Weights of a small GPT-style language model, trained from scratch on English Wikipedia: vocabulary 6028, learned positions.
Each number is 128 + 24 x the weight over its row's rms, rounded and kept within 0 to 255. Layers, rows and columns count from 0. Numbers have three digits each. The size before them is the row's rms in percent of the matrix's.

# layer 17 attention key, 320x320, rms 0.159, rows 200-302, columns 40-79
097:119093140167128126089101122146124140111101126131143137146139137107156106131094106189158112099125094107134131135126107118
089:127164127132122103114132151116135136175149118077121133110117135104103148124138117102135122156138143143149134110107120157
092:114128126117093156124143152152108118141138119154155140148096049156120154138157147116144167158154122111077154090180145170
094:117112118120093092126127097120127116107151138170152124138144150177166107120126138128143104107114131117153159156127160134
101:103134127139141096133109123103112122173113123158129120106102081082150098087131100124143112159184146110149120115154132124
105:155144102135122108142149098133110108122162170098118144149178127095130132130126107114138150133152179141122122116141123183
102:129131097154143160073134096149155127109153147139122128149140122146102102116122108113113134155159080087092109125116149086
093:142167136068140162161163164133114134155134093152133143110163117150090102149134082136150101150138134146145110064174155158
092:138106099181102092139067123124088169127103100133148107171169165096162141143095139119151135158161078134131167110107120132
087:153145140117131138103117123157130130166088116125149091149103108196119082185103099121128162123162097103102105126135115148
088:152098151130148130132124130102122123091132149127141116097126105148123153121142112164115104104114158176118110164064107148
099:125103150099125136104134175085128117133116137130143124138127162128179131121176127138153106142104150137110112155106154149
101:088141126152102163093084132118143112134180099130135121112144103111123136141098164149168133148134144142147137100179081168
099:097150107165162144116191170129117106141122094132102131156152156115142121173162124154115126116125136121070128116172138116
091:127063115124162143133143170134065152135116111125111144104131133123159079115160145124146122169168112102183140155141146138
106:113120117149130118130145139178102108115139135143102138129112172161126103088103161126105142087116161154142132073118151092
092:107155135138134114148163149163120106141163102101110102157121212099115090106149136158137102125125133133093132108094149144
097:139103108151118124136107139152128141130112110141173126138093115194137104102112131152120150127123126141132165130120139165
100:132124104185142137153108146141111136141129097128160111140145131121122101147129160132108150117151138142104108091157105158
086:129155142154145109162095155115127113120121210121116138108105085097164102091162084134104133136130133089135102140067115138
091:139093119158132114149080154161127146093151150140140130142122164126108110108152127174114125075083214158103166113088129146
103:119094106136150127115094069147099124175130159154102157119121108121094128135115141114157126115178152139118144082137130086
103:138113122142162101143137121127122119098142139141112109150101077140164148158140142108159180136135143131084133125119111139
092:149132116126132111116127094144158130073100147126148148116097131123141127121131190139101143121153150128151131108093070126
096:108105125120109158125141141144160126134154148153133106126130153158146155105134146148138125123102134099101157119079152119
090:133172140123131066150126113077133117086140135132128124112124147146077160151072116122114133153149188152145152086123122143
099:065158100166148121152119145124121112128124106137125111137112127132118119140147171120108157181163177131150149086101107119
089:102126118123102136116106121141121152095121133147119157139121125140115138136144127096139146142169149112177121048119098157
095:153138165148140161099130082152143120145129117143134130160177091158084155138119130140113136127153105119137121112140089117
087:121146133134105098139114137104113110112148128116131183128123153142165095116114148094147121124139125133133176129101132145
087:154152118157147102110116138136104093139126156158130139109110102188152165064133090178111110101131096111131140133116142128
095:174118115124126163133141141139156167123109096139127173171150093141130147120130112145117122130138090120132110109150127109
095:122172129152123131143104109119128130153098131119123111145138123126135110154145130119100124134173072161138132163094140147
102:124145116165122104119154084078136144185116108137149123166129129114129161099084140121134132169160107140142141108148119157
096:126124099083109121157103139111146113127099128104117121126102101130088188123150140144151114097140198136114121173117103153
093:102138118137115127204151195138128112104107133098133152171150153133119104142132142093124124161106137104137104114106134162
095:162101125155132116107114136130122137143118135138135140128111155105163125142111138119143140125113177146192155133165190113
094:092151140125125124134135147120138113141161096091121110067142122099106086119134148131135088155167111114126127076159139098
091:164108178173107152098133189152135135115097075145098127121155116109137119109129129125116139139148142145077129103177115096
090:122108135171134098156093153135121127095092126131162136132146148109134113136170155095165114120081143149097126140152127180
096:136080151131132132139130145159083100111122076155116136160157132181111096140128119158132175118128116142124135126152113125
098:136150156142080138101138170144121074127108107160105156142097121169111149148101146142127121090118160141105191148164115126
095:129089152115136149141123094150114162129141117115193074152119091100132141131130134106136158114181094137130157147115113157
088:110175136113097123111172129109168141137164125121140123118093081122112108178099121113122143159135093135151080129131144150
099:148141154133135132105153089128147135129155086118150103172170108139109139153077117135106117166157134123098099098121081123
103:117114142110158098130142127066165150124117152141113106132108124169149116074117104107084096086156115111124105114113167153
095:138150096135111125087134149118122102180181119129122156127183112169155139152111038158189125131100104107142135117122121114
096:138152112085158137158141132106135131140138150108103108096139153132144142137122121128182117123085146147135113173104143128
096:126140151156151061109095155196139142093107126165115135130175160129171113109125139127092121130127173127142157166091130123
098:134143153164136165126138113126123105111122099124102147148096154073126111160097108105136142161137184112114131093189132144
093:144123149133128139131103112154116141129144127131092144140166147156091132124125170130134137129129102136094135112143116086
092:153147167156147139150127122150099094106107130105079071098128119146113133134121117130116111140099113116143128143098125113
108:159131117095120105133123181088090097130174163108119114140101132131157120105147123134111131129110076131093105134151134118
099:123168126149133179160152125164122094132115098125118137105148148092076137141098152108110133136126165146137102102172114134
100:136132115154108134152109146131070076151127115092130110124135136081122145111115146134177135117150183103115142116166123134
095:125125144169144170121155150160110097081105122134153138130154116146106174125084152118100153096105106137157135122133174092
108:122120106118140110135084093111103130129143119168156110155185105147145132159092117145104114166133142175149120100118117106
107:162132142163137099123096134130144191095120141114140096145106129151112166176127142102125143080070105123119127142144105122
103:128126125145098137151109083151099165128192113113044122110118114112136152114140160141128126094159145170117119132153111156
116:120152140174121144105141082107088120129112144129126117173119128119134107151093124144099138111151075116102076084121128177
106:137129154151105138132104119130125159109090163147095129113151133144141093105068177116133088092156113143116126126131105121
093:121134155103137127094157108149112147105123138152162133101138133097161111130129114180124102134100124132173181109098156137
093:099102127160130107144154090085140157125116137189145126139122140158137093125126150098128113132171101145114145121150092141
099:136138116100134127146122180137095150125146126160136138119146100109130101131193127117135122103126159099105127072141133131
109:120121085123129146127127122173083135170111120173111142131102128142134119152177138143097110101085123129156162134136121089
105:173094123112112132156116112084136177127151140101145058119146109131107135146165116162147141139145134149104109151098176154
096:124113161147112092133145123187108138101147141130159155131160149131149132102087139153093150103114095138120132149110149138
099:128093162099144208119148116156092115144149084075117111178110105103119105148140142113131145108125144117143096113153168152
117:086140131151078105136150145071149135140126126134140111130129132138073157131158133127105091073157117136132134143161073070
101:168173158118108113068096096143121116087116096090136104129095079143127144118122082124113133111133139117123115086116137100
100:148090071139111149127173149159139087159125134088139105111134088134149119134141150120157154124143175127102129146159132082
102:152115119170153141144134138115151124156115115141138139122094164140102150123121167117172160092072186160135156135168133100
107:097122151108147140124137126147154144086150126144152059112141119133114130124151135115143139102133171127158108170124150136
106:117149147120139121167137156132150168118166142089138155111160135116121144121091129132102141175132131129085163141138116110
104:080135123123109131099097141115114136106134126106122119120173168114187136124150126161154093128146137160141092127074138124
121:102099099151145125122148128129121133138150135135123099139100135141132125154124107134141091119170103157112065155117116159
106:106100148145109151136190127141159117112132138142107119131103119126121133144120150131111124126146077104111142138110139172
109:113175131090074097136141148144156128087117160129183172109121099120128138132168164111112110097103137156132199100115100114
107:087160082120103118137151143119129094147092100091140147153088154129059092112189083111138110136100151113164142115153132112
102:141124118127097099138182141140123135115099114118156153085088101150121106137134109095131061108141140111130161150159144078
094:124140106106094165170137121116084132117106157145090174141171131110107136137131133137134139088157121149118125129108154130
104:166129127099113145115170120153109179108159126129137122118154129127077182109143128122134120122075122167141178122124116109
102:145128133163137123089128102125158138147147134105109164113141148110174090115118146135132105119071131128085141175131117144
102:131141110155121137167174132122108159114126177110128136127120111101131121172103140137157191094135127130119142149099105087
092:157147137136155144152120131155118120109148093107087105097107159133135166152076109134141082151157109171168115137140131149
100:109157182153164146111076112092123111099100130153096100139125112133143161162101158167109156132125156101112097107140125115
100:152122119116143138106135104122100126103143083126145150150124106122147143093100128103123090113190160118102146112166143117
103:128130116182104098118147145098149154139141127141133161139110088171098121132146156102112073155100111129178139112120127111
107:119133136147151094152144135137150139092143141120119145181154150096151118145102122160126096186100127135112118114111152162
097:105133178109120106124096122150165122150143143156118088116107112143133179158103113084115143154152126104161093129123106125
098:170108136145125146139108102158125116125080167103138116157163118132129160128168136108110141161089146154132134104134124106
110:122104120152129162149144142088112142171124157105111155143163119082100107104103157085147124146172142125108142153140171131
104:133101114103081109106167143138120145161148106077116128156091139098095121117134114141145123128146154100131077109102153149
102:137106149151139157137140069120138109150128106173127124127118134173111155092129136102117151113103172143105111111124109105
104:131144088110099113117080131147135112141073145103160152110116106109090139125166128109129117137153127117111133134134115124
107:120108122131150142109100162118143131113142102110149114144128111127139132185145130170150152119095133119129165120125122140
098:100152146117130127154103167108144136086169097094107133148166154167158120159104137121162112150136174129107136124141119123
109:083106137122121155120091137107091101124154162140133115125137183096171082145133111119084131105171137120122140111150139135
104:087143159128107106119142129065131155134099166156079111131119128166083128126131142132115107121151093136138116132143121106
103:128137128134150090132173135132126135122123132147122112113174150117120129154119111151134130139125098133148103172145104153
099:121160143161099125135137064132100134151133139144127099118115141143141134107113114087126182100160064144148134130128100144
104:135113118149095124127128111135161138155109115152122109124127101140134123092115145126099114106105105179099131061149088121
096:094146133100152191127129096127162172096111155165122110100136148153107114135147123157113158111126109151126098116122110142
# layer 17 attention query, 320x320, rms 0.163, rows 201-303, columns 40-79
098:098143132132139121131154127078136172111144178085144093090129174104150147134125101151065119148127178151120116143142116137
092:149116139146139121116164164101147114133146170142128105134164123119130172140140148150138164135094107142178124148129119147
107:155118107172177152122088081121106099148144140157102169154130108164137089128173163115147113100103171147101162178145162137
098:131126147145155127109130155089128137144109138154126101138134113117145111115113131148134126113100128085099101089189108135
096:107162105086103159128129145147131088123150158088123179103145137114153144118129118128181165112144189118132131162116147099
093:119141126160136134091133095097148093115116150104153107177145166091173156120159156114114118123183076128144108141145102110
098:150138099108138129151132169114096138151149107120139154139118097139169116121144105140129106108146109108088150128114129136
093:094157130138161134091122140101084131122165119119092141142111073118101119112151111108134150121095074124126138164097164134
106:144127113132109125127108146142152139130162107137152137152116123138128133158170120100139139098094054094110095092102095147
094:107115103138134149116115126159136136122104137138142140149101091151148131086130158125160145066057141146119126156103133126
112:103151133130108079123160080075119178092119152125104104099118164096127118138130126143112118188147191135153137129124087165
092:140161143131113120157146138081137125122114099094144155111154147147151124111127171143173144091128096145123133075092075137
105:160093084098150131139148105151129153119111085142144144141084112113115131187122138146119125126166153100146106155165132172
093:126119093073118111133121124081121151165109139132105157143133130105139100131121093132163142159127130144127110116169110109
099:042132132105139119108120097156118126116112152157081134177108139129116117121121086097136105131095154146134162110108111102
089:135137187090120098132159118130105131140150110132162154121126153134161111078140112134114119150131118142120149154164118122
101:125104111130159137123134092128116073159130166133145090133121155115114146134139093102128120115084185130124128159122167125
108:083130152144139175125115134139108090199160131106114090124150122138144113139123116123172127132088121113084149124096153122
106:101119115134131147132093116141154182097131143087143142112150114141166164119168123160084120138144163149202083125135106150
099:116146147132118123120100083148112114127119147098160139142153163160080118124112112158133121125126170144147144111130096160
104:118144133098166124125137132144124102147132119139149102129139137129109136143120145121142115152111106120113110175143132094
090:127130142130120108185112137130132104120119151149151144108100064145176165192103117127087160122094097149165111142161105122
094:178118139122127103101090167161155138165161145140151110122136151125123112109102108135121138102131133144146133122084152137
100:060145132123145117101115103117170166161143174135127177125162169125145157129135136172124064125096107129144130145097141130
104:159119125156149099112135137096125089115111098104140142131129147116125166120082158117118126169166103134105128099112142084
105:102137126102160138119115131075102160139096104100097121131095127093161113175123107118121154140140110139151165118146141100
095:103172128130099130088101124126159110142117116143116142110152145168139127087132137129146119113105125099100169118120142145
109:160112130097146151104115130120114115174170117123160104119156105156120128119140111161167133084080094087108165151109164096
097:133156145129140103144137169110141116129234132121118138120104195144135174097146111118128099135117161109114108118120107125
092:107145146130156157112117162174141116154190135135147107087108103137112146082131108151117091090114118132147122110150153102
104:137159115103099129159157138112141156129173118189155117178137118171118136109098122112136137169090075109121143143140085139
099:134132164130107152140109106148103173121113133107140112104167158098158139109150126117079123176130077123126158132113134111
095:099125123137141137132131131123096122153103114153132119126129129115133118116092159105177136130118088112130137134132129119
103:160135091084134114124134126170139095116107127158092125105104145129097134080117133117118136118127212154147139131110123157
091:134141146082109158152126163143124130105120135141136132080108137155135085124150091100135169119150145149133089125139096137
097:123105155114128111125137069148121135100149111090092111164154128136103155172113080120111121171123161181152124134158132074
101:129141101132127136117102127080069109100123131099149150095147101111120154128122128138107113138125129111109162093179149154
100:122131123149127146102128089137134160098145115141169136155194131164100147117120140170117125123085174096128135098153089112
095:100156162133103114135143117121189126112104124116134117142131136120088143147130165168128104137140144139105120134136120127
094:110121114133168170112137159135151144190132125172153120116145134155115096153087107137125125143122134117083133121137126127
095:145077136146129124140114135133102138094145133128137138125110143129114121124138139139140102082126106158122145153120096110
092:116101132115140083125101093155136122148152139080095095115142117155101160169077123143178136127106153145107155142137153106
091:153139081124146129121133148123137105144106103095145128088130132087124125117119122134129142136154129151129114099121158138
098:126161126092097149121151125099137139139143135149140135130104152178132124136080114100129152124130039116089121123124091106
092:140109168084141150099132120075107146128121143112098138143129164093138127114090146154121099126154138114123135144133129113
090:141147077125115089116135144119134140140116100122103155117096079180130101146179158098119148101128106110118101151131126167
096:132152179153153150152128138127155141126109108142103112126102120148112120111136159120102100115132182149182134097137140102
094:131145164124184097114107115173132171122152114132157161124132085116080135093104106129118103137147133135111123122162109103
095:217141149147161105138162124134096103102124123146101093159104147121104114145129110124136123133092156138119131104126097139
101:120127144147139136119120189130134065106137165103096154161136144161058119173149119119098117106156108128111138098121117142
094:150141151126111142135122131100110120123145135122141117122127145156085116142097123117147103135129134144127114170129138120
098:148120097082101158124142145156101143088153138102144112073124113115134149122118132124131151124158110164124096126131125151
091:134118144139112153152088152125116103138139127094134090123108102124164156125081128149129128095101154112114153158141099124
089:067117109108074147144107119122116145110092137081091113141129147114196136147109110101130112161117113139138142160128122129
106:169126134125154140155146141175117103090102144114135120143130116141100094152122148119130117096099116119128155154132140124
097:102117141143117129139105120154112107109121131096102119162071114152105149148149109120128068115121102091133126168116169149
103:129122137170127135133098104122114098081132128121119076161066143137061110127153124113113133148110150156113171159095103130
097:150094163106153118124104142148103130156193117140171103122141084124128132097120185111105103082095132129094119146137104126
116:138126148097102138156120124102167126126043087128138159159124157150104114202137147105146090133128123119136156111148164127
097:118111132165105101125150158168110151181137186131156116158181116147122110140090093122145093102194112200130139120128124135
099:117100115095111162124152137108110127095121156120143099136135110120153152116125131125132157143138137166109112124116100183
094:192191147104139139106179157068077122145111101162100098128148110097130147118118112118125134106136139142094149108106115104
109:082130132122147164094103152119096156113150120121110119143124129156143123160146127139096093164152125140163119170161132114
101:105133129147142188151101126138123092133120126073094131118120121112083159106147135093154143137122122134161126107172164106
096:096152122149117160132167104157122128161155089154118085110142147123166117172134068150061093139080145092157147114143154128
103:156097114125154120131186139132072107142138118134119130161092168135131108107083166142143110074150161134122137145097144123
101:109140159150152095131139138140163145152120126113153114088111144153164144144156114119148122172120152122139129144150143139
107:135180066115140112106113125118104108139135126144104136134208148139108131120153135102114135093115113115121134123120090128
106:114118089164081147089123117129140082150129106112132127142131174136101043093145163147135160071101112114161137140098153114
094:114139092162084162085124122098135146126120136113152146176102116072137130175119113132118129118120145099140079134172143115
096:119160143148164119144132124099124106152123118171132127110149148128141124119110191134127161137110191116129127143140115149
101:116111109125116164128109107142095119130120104121112141129120120155124183139077130141131135113112127142143082133123092112
097:108120140102126106155110142169139113142135126125166161122156132105142128088116161145087135124129153120102085116120116143
112:136075112116174143123148123130117128107145112116155178165143150134119103129089103139112166114132091131142119127144106104
093:142084125135090119122114094141104110109094129106122105124126108093131132122163099111105167138093132145136136119117145149
102:149141114126106125139142098145165128144100166099179151140132113129097108107141121125163093111125136122126125169081123115
099:136115155140135139142129121093123131100122083110141131145144128157127101114148133126108111164114164129132152124149160103
107:142196064090105119095120131115145124143117109100112152126097074122150127155153112147123101112136116158096127121110155133
092:128176135122123149116160101184148144130108119139098138157131128176134109133171102108089155103154136143125128092141132119
101:143132120156144130149086100177191133126134143119117132139108178127134144136118145077156147104142092111111129141141156143
095:138101168133118131126080129137129110132151153087125157089114147129101131118137117147125086141123153165139132140120104164
099:114132109121110067139107183131125111160075132144115109128124132100126144120170185116135130085153082135112134122150096136
104:128133113123115144119113065133089130146160115110130161127146116130104089123149140122138106122116187142127144195090110132
094:102106135137147131203127100187118182137152108092106131112117123114107142157114090131115118088123143090121142134126147172
105:133114147134141144110083117118103121143113113123102120092145138159073171120092163148154107099124155115164133131146138122
112:086154099148079145128122159136120165170150148129116110148108134164087158131142147098164062114141125115121157133145146117
099:092145145138120110132099162095119113168084135135154103129152108119159130123130122081147151123115110103131156131132130158
093:123119126128161097130109139141062134122158132123120097192136105107166151080110150104165102154084149150185109120126163126
098:128136167153103145164078120145145124126125122091116130098130121107148140164148154085139105122109126126092114162134127148
099:141126125119129121142128138139104134085104118147088138158146174127157136155136105115086132107149147128098177114142149118
099:142149123106102120143031139136151135122138143161122146120137117085163180149168136109138125143137134117090118116111151100
101:133113113152156083115146131108146139162142174120111145061137138092114151156132123143164115099144139127173167093158134103
095:186163144107122116140155128178125147131116138167128158178095137100147145142090143116092097160136151131115119095115119085
104:132138154137177080141144145132138140122092155138141145093118139087171155145142155129101154103170134122136136119106144110
095:120137137118067140109130136146120128115116163167144123147154112123134100126122118108148095119107156074120136138127119122
096:123111100141112122148128086090115130163104100110137129135134147120096152103138135123181118115136173137105145091145134162
099:145158142118124130150121134095139168127102138163110120121140133149122177183162161116149164148150113155140122157134137098
104:110105093172117116168134107133132113163115133121176121123086140153067104123139111119111130154097126173115132108090087139
102:120146136132132102194137173130125159115156096111148111124125159157144158130112071120105129133143121097093127152141128133
095:179146110097110144125119095133104138121144130146143116098122162137119136127099120160115144147147140139121121137114113089
096:135113127103128118162146164152127155115146120106139101141101114108102159123146099129125116123149118098112102133101092165
096:107124122126113162131119111109145158109139138137131081119134144101070100169112136114101130134103154143172136106176150134
100:146117143161157148105162137141136127126128081149107149109101150133118143143133142115120119161133174138112136111114126154
# layer 17 attention value, 320x320, rms 0.197, rows 192-255, columns 40-79
092:123122139119122080133136144094118071129131121136142120136101144120117111145158127133099105089134171142131133102180175165
086:152165162062128148122118150170156151100155131104129098133152144104076146149119168123137167108111136125123105135135097099
095:078100125130150146134155126101111106103142116147140077197131165148137128127152098119099099109202155090111127140103151150
090:075084104115164185152090156106130099115117149130153100095102162156109148120112093126108141090148146102116156126125154165
101:140130153122143106151124085183121111126153132160110101092165146106112117128127120123131116101131125110060116172176164122
085:149135123173140140140133164169077126114140137143156126124130136143163130131137098123119158114102159113084117107126113108
095:159102109160118132162138123131101130132131152140162133133116114104146115134085120174109096124139180131059150139134150127
085:122083152158138131130131127138171117152095121143137117115126098129165126137161133109132131083124129149144161130112141122
090:134166155132107087117161131145179125167123153112146116122135073137139137170140137152097127103132123113157111114121133118
093:131114135144165133125107115138132163086161162147122133131153122113149107132113133083088124158139125161147104133088145156
097:109129095112148126142138125137125165121137164121097121119108137134138149168130128119098137165091143146111121181123109112
093:150090081134138098095102151156118138152091157131139128134114150138154091140140121095119153134145109138134139133115121097
092:105109146124142131131140104113141114146129127143114109114121138121146189167158099150185110132108123120145132128097117131
099:074156126087108088132146131075162107154102126131123175118143097126114131143113110160163141143108123153121140169150180105
088:116110106105098155092128124119116103141134112119069142159157133123105119105096154143147156144143103140124142110151125131
088:113140153164090121137152151143116136101125146091195124139120126113139101100119194138106177108139130147098134101168147162
090:113137145102108087109145144133070120125145109135130101091140132161074149155121107115138155117119141087118155185155131114
095:159133101138097143080109151142129133137130129138151142127128111125108119135113103134154139126103146137101137151110131149
094:142149117127145143163168124112110135125136149158133185111125076168164121136122154116098095135134111143171123105123079100
085:186127155185117138111117143168128130108100117101115116117147106115169141148123168100110100144148136137102103135095068127
087:129142132149116098138144113112101135137131172127123155123150162127130131075149131116095138122176149082123133139143131083
094:118162119091148107144158146093099101133116094096122169119117140118114150152111078136150124141131135097084175141144134076
100:163096102156173061157128141127128121130115127116142140111133154117102126118093126146109120083138109137113118159160109162
092:116127097155134147114109107107126115148105111140133122144148145159129126167123129093090138085122151168114130147143144179
088:107140128127120146185087173129134113108142125126136100062121140089139096156115146119144110143163145124119106124108120139
084:119094117132149117135141105119129158098146129153123125147120146160120145113149143157135165122145136183129125126118139085
089:113133162116105102115138109087123114140078146149138126139124143143127155103141131130105086103113092141113106160151147130
091:109119075114208111141135122161110122138085115140151147135084115103131130119122143116154159103149159072137110117162140155
094:133126086113122071144132117154164143155135116136090093116108110143122135114139120125167139079160112131104120135163126129
098:154124107130125152157096098185139160094127083116118149149111092132206146137126078158148116182127092140109165116108138145
090:147115086132102132127114082128145137150112149145150137124129124130152147141142157115112144115140147117118134129160109056
084:116134141120108141098143073154112177091117109168162178127122111080083148106113155089120173118118111068135117106109140119
101:148115120121167094119140138113164078138152126175116115145133123133069128109122133154133163083111145116108075149188112173
103:088159090115116129170116125104121103112108125112153136143140127107068141171118147107150162146093194127124163113120129110
103:086106108144120120163114175125130151131129116096100089145100118161133153111114129154142127139115152163147155119102128114
094:137132113161093148117138142132134111141178169127117104138146118148136121128093123148129091138149113141089144143125072151
089:149144130153184117125120150121084131109086143142161134120127158159121139111131116096084119111128111064164109133126127084
088:139158112141108148100114092086149134156133113142122175129117155136128115114118115109155128119120112112127150127136091147
089:153128084099113118139145152110147105137131176114131142165165162160102105070123118142128174162088132144111145108179116102
093:092124147088150129096185137123113087108111120108123119119125176147103137099112083118173142135133121089119167176121125120
093:111106113095162141149150130116126121163162103092088132132125145146090151100137124125107136086153152123128090104094132140
095:104099203164085165143091125111101100169142110123148164126125149101136130126103070129112125123110135100137115100142196167
094:141111128148125139104131114137152075152168132102083128143119090142111108088083151120094073123150140133108115073147114124
098:123142141123113156172139133130132149140129116141109106116186161095089098135123167141137129106108121132130124145116164149
096:145147089132075154161089152120143176113145119143140129127156089106139127153127127096129107121141122138126109133131094149
092:144128094114091161115094188136140164129131158109108110089114067113097137143076146146161115080122143137124131137118097103
086:133124067137121139158129153127097119113161150124111109080088136136124085090112159115132125109130125107109146103142140135
097:167139153161113130083130116196151148133113083134122170158152120127116137139130134121115103120155105131153099075098112138
091:143101175120115105111116148128107161144103116127120092144076142109114133089111100137136122078144091128135109140133143093
086:138104092135151143161099100125156158120138130106137127101135135144152127120136133111087136139139143120183129116083178159
089:127173149155143129102135100120124146134186102113128150143127145183164167105182134121117126116131096134086145106182141125
091:113101162158128135162110135134117067113099132119148119129124133124126136135138174116109114169103154145126095130142132122
092:142150144143118153075142154153109134137156070127149091108145127092136114167158112119174126112140092128145107125115043141
095:122132113141149164112111121140152144151113150075143120119160101092099124138103211113124097119127195160115114121105102120
090:111137152119127134166108095063149103131111098114139150115096150142153156143175102153139151123159127100109141175129123098
096:102099153147159144132088159136147105115139158132148125154088101134110130161095170141149121155120161107169153090144123129
094:143122131182127137131165168162112112129150078128121135088130177090102100142119135096104140125115133139111118116160092149
092:110138134148155125113113112100108068113157137111122130164136146175132154134080148138139147164129098121173147133136183138
093:140139118085116116120132140126175109125103146139138111095123119133101130161109139126084109143119159149148104122134165084
094:142138124109145099169119116147121121113133133116144149113124165134129142082140143159130147128121145138105120070128148118
093:107074099145107142126126102116112145125132136112115162105097101151146088136145181100109128113157130147156115136173107171
089:147155110121116102122158117163145185174101140142116160133156107149151099168160112176089111075103124150114100131138075159
090:117107112080126146115148107130143172114125141140116125141100145161144137069165102126116127155134077129128159134160153112
089:134118136112125125127111151136150149115118130139128129089099124142161098138099067092162117145146134135140141156109133130
# layer 17 attention output (transposed), 320x320, rms 0.101, rows 192-255, columns 40-79
082:126133110161124162120114080110132126137161106091147143117160143168136109113104162119122111106155162087143147123107114133
080:120121057131123083150090099129142142153081112191084150096100107147179146159147123146130135152117063115118136134080138109
087:139145163159117142092107108128125087127177128083128122138178179103093139138114130075125116121127100123148097152113121131
078:134189139111118115107137141121119139159144116100134112114132075096167131132106122112132100144160164141155118129124129160
096:147111117156142122053125183145152131151098097142116149144150150117111119162149127130118105149135017128133134132136113127
079:134178130121108156142169141120076115174155123127127134087121117114078138148112085166131097078114195143111174154113112112
085:149132157162082126104115125100155152162141112108166151105093071097098090161150160096108141122101173123117133109153142182
081:167135131113124149128116142167105121165141108115131166118107104121126133125112126150165131101101115129138096101135133101
081:128122150120072185178130131135091148145136118152127135114141144190127135128114142126115141103073075136088126127161132094
085:130087168101118125133109117116162129129114108148105148131148100160092172112115153174143112136123088151159110103120112143
089:145140127122130124113138097077131110120142111125148117090149094130107133130123130066161133152140206121150144141121138145
084:139127176124077080130104151116124091075116106102127123143120105136159096093119101099122149148131120145122112142123078154
090:123110137120085146140169088143138105121126116134158126159141124113171103141156135133136200102146176155140180161105119131
094:125125113144087126100129133110113122136113179119176121121128133158130146133170143149112155118144168086117119129126143132
081:122148131116143126159141139105168119100148078111159109135104115080129101104119123158192137074149063099178114130105116093
080:124099107110138124128154116104180134155161110116108134118137123096071096123097141179154160156119049121162122145119109102
084:108123120118149113133112115113153130103146103101134078135135119104135088156131140129097124128171124112121137118127128142
084:140106109122104111142141145151128171105074114114092137108135083102090122152164144158132120119096152117113157156139109106
089:142143141125102104134141119091134185105132105140097114129093131159116145142115158170134117109126115115109088151115119150
080:112136140143155151139125103157134152124125163164135157154143153109117100117141110122144122148167129162135104150151124162
080:144113107165105158119097090158158149149124141139117141105106146162100118137142126089120099110121184131115116091064160141
087:100117090115055129126131085116128103074123167126134147166124118136117144114148130125146163138181110134142126125103160111
088:166140169131137148162105139151123140138108092109123114136133110122097108157150141102109092152139082112118087115129132140
084:119147149130103129112132163162103128151140150134131130123134124128141172170131163089120124130148245099123125141152130106
085:131121121152124171119165139106138125133138120147099155138172081132091148139138127124119119108098147087167161141096171130
075:130100124126102159133132124102116114105110171107104115112121096095152123121164101125151163167136106103073143112121161158
083:071136119132142141096149132117094090140152111127141131113131146139143120128131144140138120188114023134106148144102177132
085:101093108092101093120106122128176146100132123123108140150139168108145139119145107173111152147146218137130122092094133095
085:119127151102131163114109127154127155164123123119141177101130110100119100109107162164098125127105091143100156107131138109
092:170088129177150127136152130065081123130123143170098132130133128137090121104104134143144151116117112152191126139115112095
087:108166124090119141094104100097116160126118148090118120068119118158143114129166153125126155157096152132123170125090129115
076:153113137107117087146134124117123136105111165147110107107122158108132147160143141145112105127113103153166160087123142109
089:160140157091101127140127147170122128135134125096120137135137160139156084113113097108128118148163116113116112103123169118
095:120105121130094145118096111084153129136115158139079122146106125124113108152149159163100130145185218064142124075118140139
097:134164110120113155143137110096103130128129120122171091116127139101135139126067098158116163125133255133130126158094142128
090:155138145105162137105115107125147151204146084169114097091143098096143110119119123096126118115090106142130143158190121169
081:096134160154108171131115087125133130147148120137177116151163147140061127100163118114145088132128048160061127123083119123
077:118136139130113096146109133138119118127120124100177141127154113118133169146168154145112142148077179128143157157152087118
081:114165131096103145160134123099141107132123147135099096123107143126137142169131161095123132089173144092113136112070124106
087:135172087122078140137110177099135143092159142102142107146148134086136142165089134103140145126122067154173118110112129074
087:127173125130130090095145115135120130107144116131187113120134121108163128097136144087121117160149078115140169108142127141
087:122142153121149131121141152116133089113151138139177123165144097122130116131160153104121133094096140104143121096125154120
087:171149139111171118088132131125101180140111110131162133113144151152129101098163151147127098145116140110103127135164154146
093:198144167132190111112117122106086129135163119153130078122116149105150122131079109092074111127137125097151119112136121085
089:160131109117107140108137128123130130137133108129118133151127135136077140121117142111166077106126255157127113125132088144
081:106110106134098145114100096151160114132120150082114124145142083130100112135101186128110137098154178129119151161147105143
080:096144156126126142145158177041134137116145137163112140115158139148094097132121139157133162161109095147178100123101127075
086:159142147139157106148155128145125154177124147159116134103119147117104112110124167126088105151124107162090113118140107132
084:155130088135089149148151147108114115143161131119127167122120117143134124145140156119149143110107098170125138126137170147
075:125163148117127127116130143110135147163147128173140094167121122123136114094122120141136112128122153158158110117142104126
083:128090112110117110115162066117119114158107131114137130141120144106132108134125151136136135177126053178129104114088137170
084:153131091153136126105143125120140088140146131117142132095182105127096130123144112113110111166112223130106150135110131160
082:151141095123194118184119093153099157119129116139107167118093147116085166149066125114133145134114143148137109147117113163
086:167137136157111172140123103180142160077119137135133159141144144137136103130095130129110125108157255116129100098141099146
084:139100121143067116131175141126110129142135175187138089171155133155135170114105099129101161142124160111138107120100126104
084:149103138134148115149172142123117095100110139093138141127131177100184130104100152146141125150141255161127153095131120115
089:160127152138109116145133114159175032133109138105107152121138141115161149110137142119125109144168048119130128142146129141
087:132151183115105121134141108118139120106123115145132096114132193088155092115157102120102139149151155132140119094105101166
082:096154140163137142151098096119123132109113117116113151136138101128126106088117135099129100102161129128120135063081124153
092:128135109106110147127137064105149137133163135144140163123094123096101113094146100161108088124184110129146154130125121111
086:105155114121172096116117080149142160082089120105127087092138137144140123121102089137104133182132177102115133148110095101
080:105135088134130132128127135157177108109134093120109143133138087190132129122123135161147128160132097107103105127104126138
088:090124117104171120130103147113120139148114145120143105140112111145133121141108139151138123112115018145133112116102126125
087:137181117124082151097121105114139119146145182103126102165118145152120142150133149160142131106090132134124143154149146124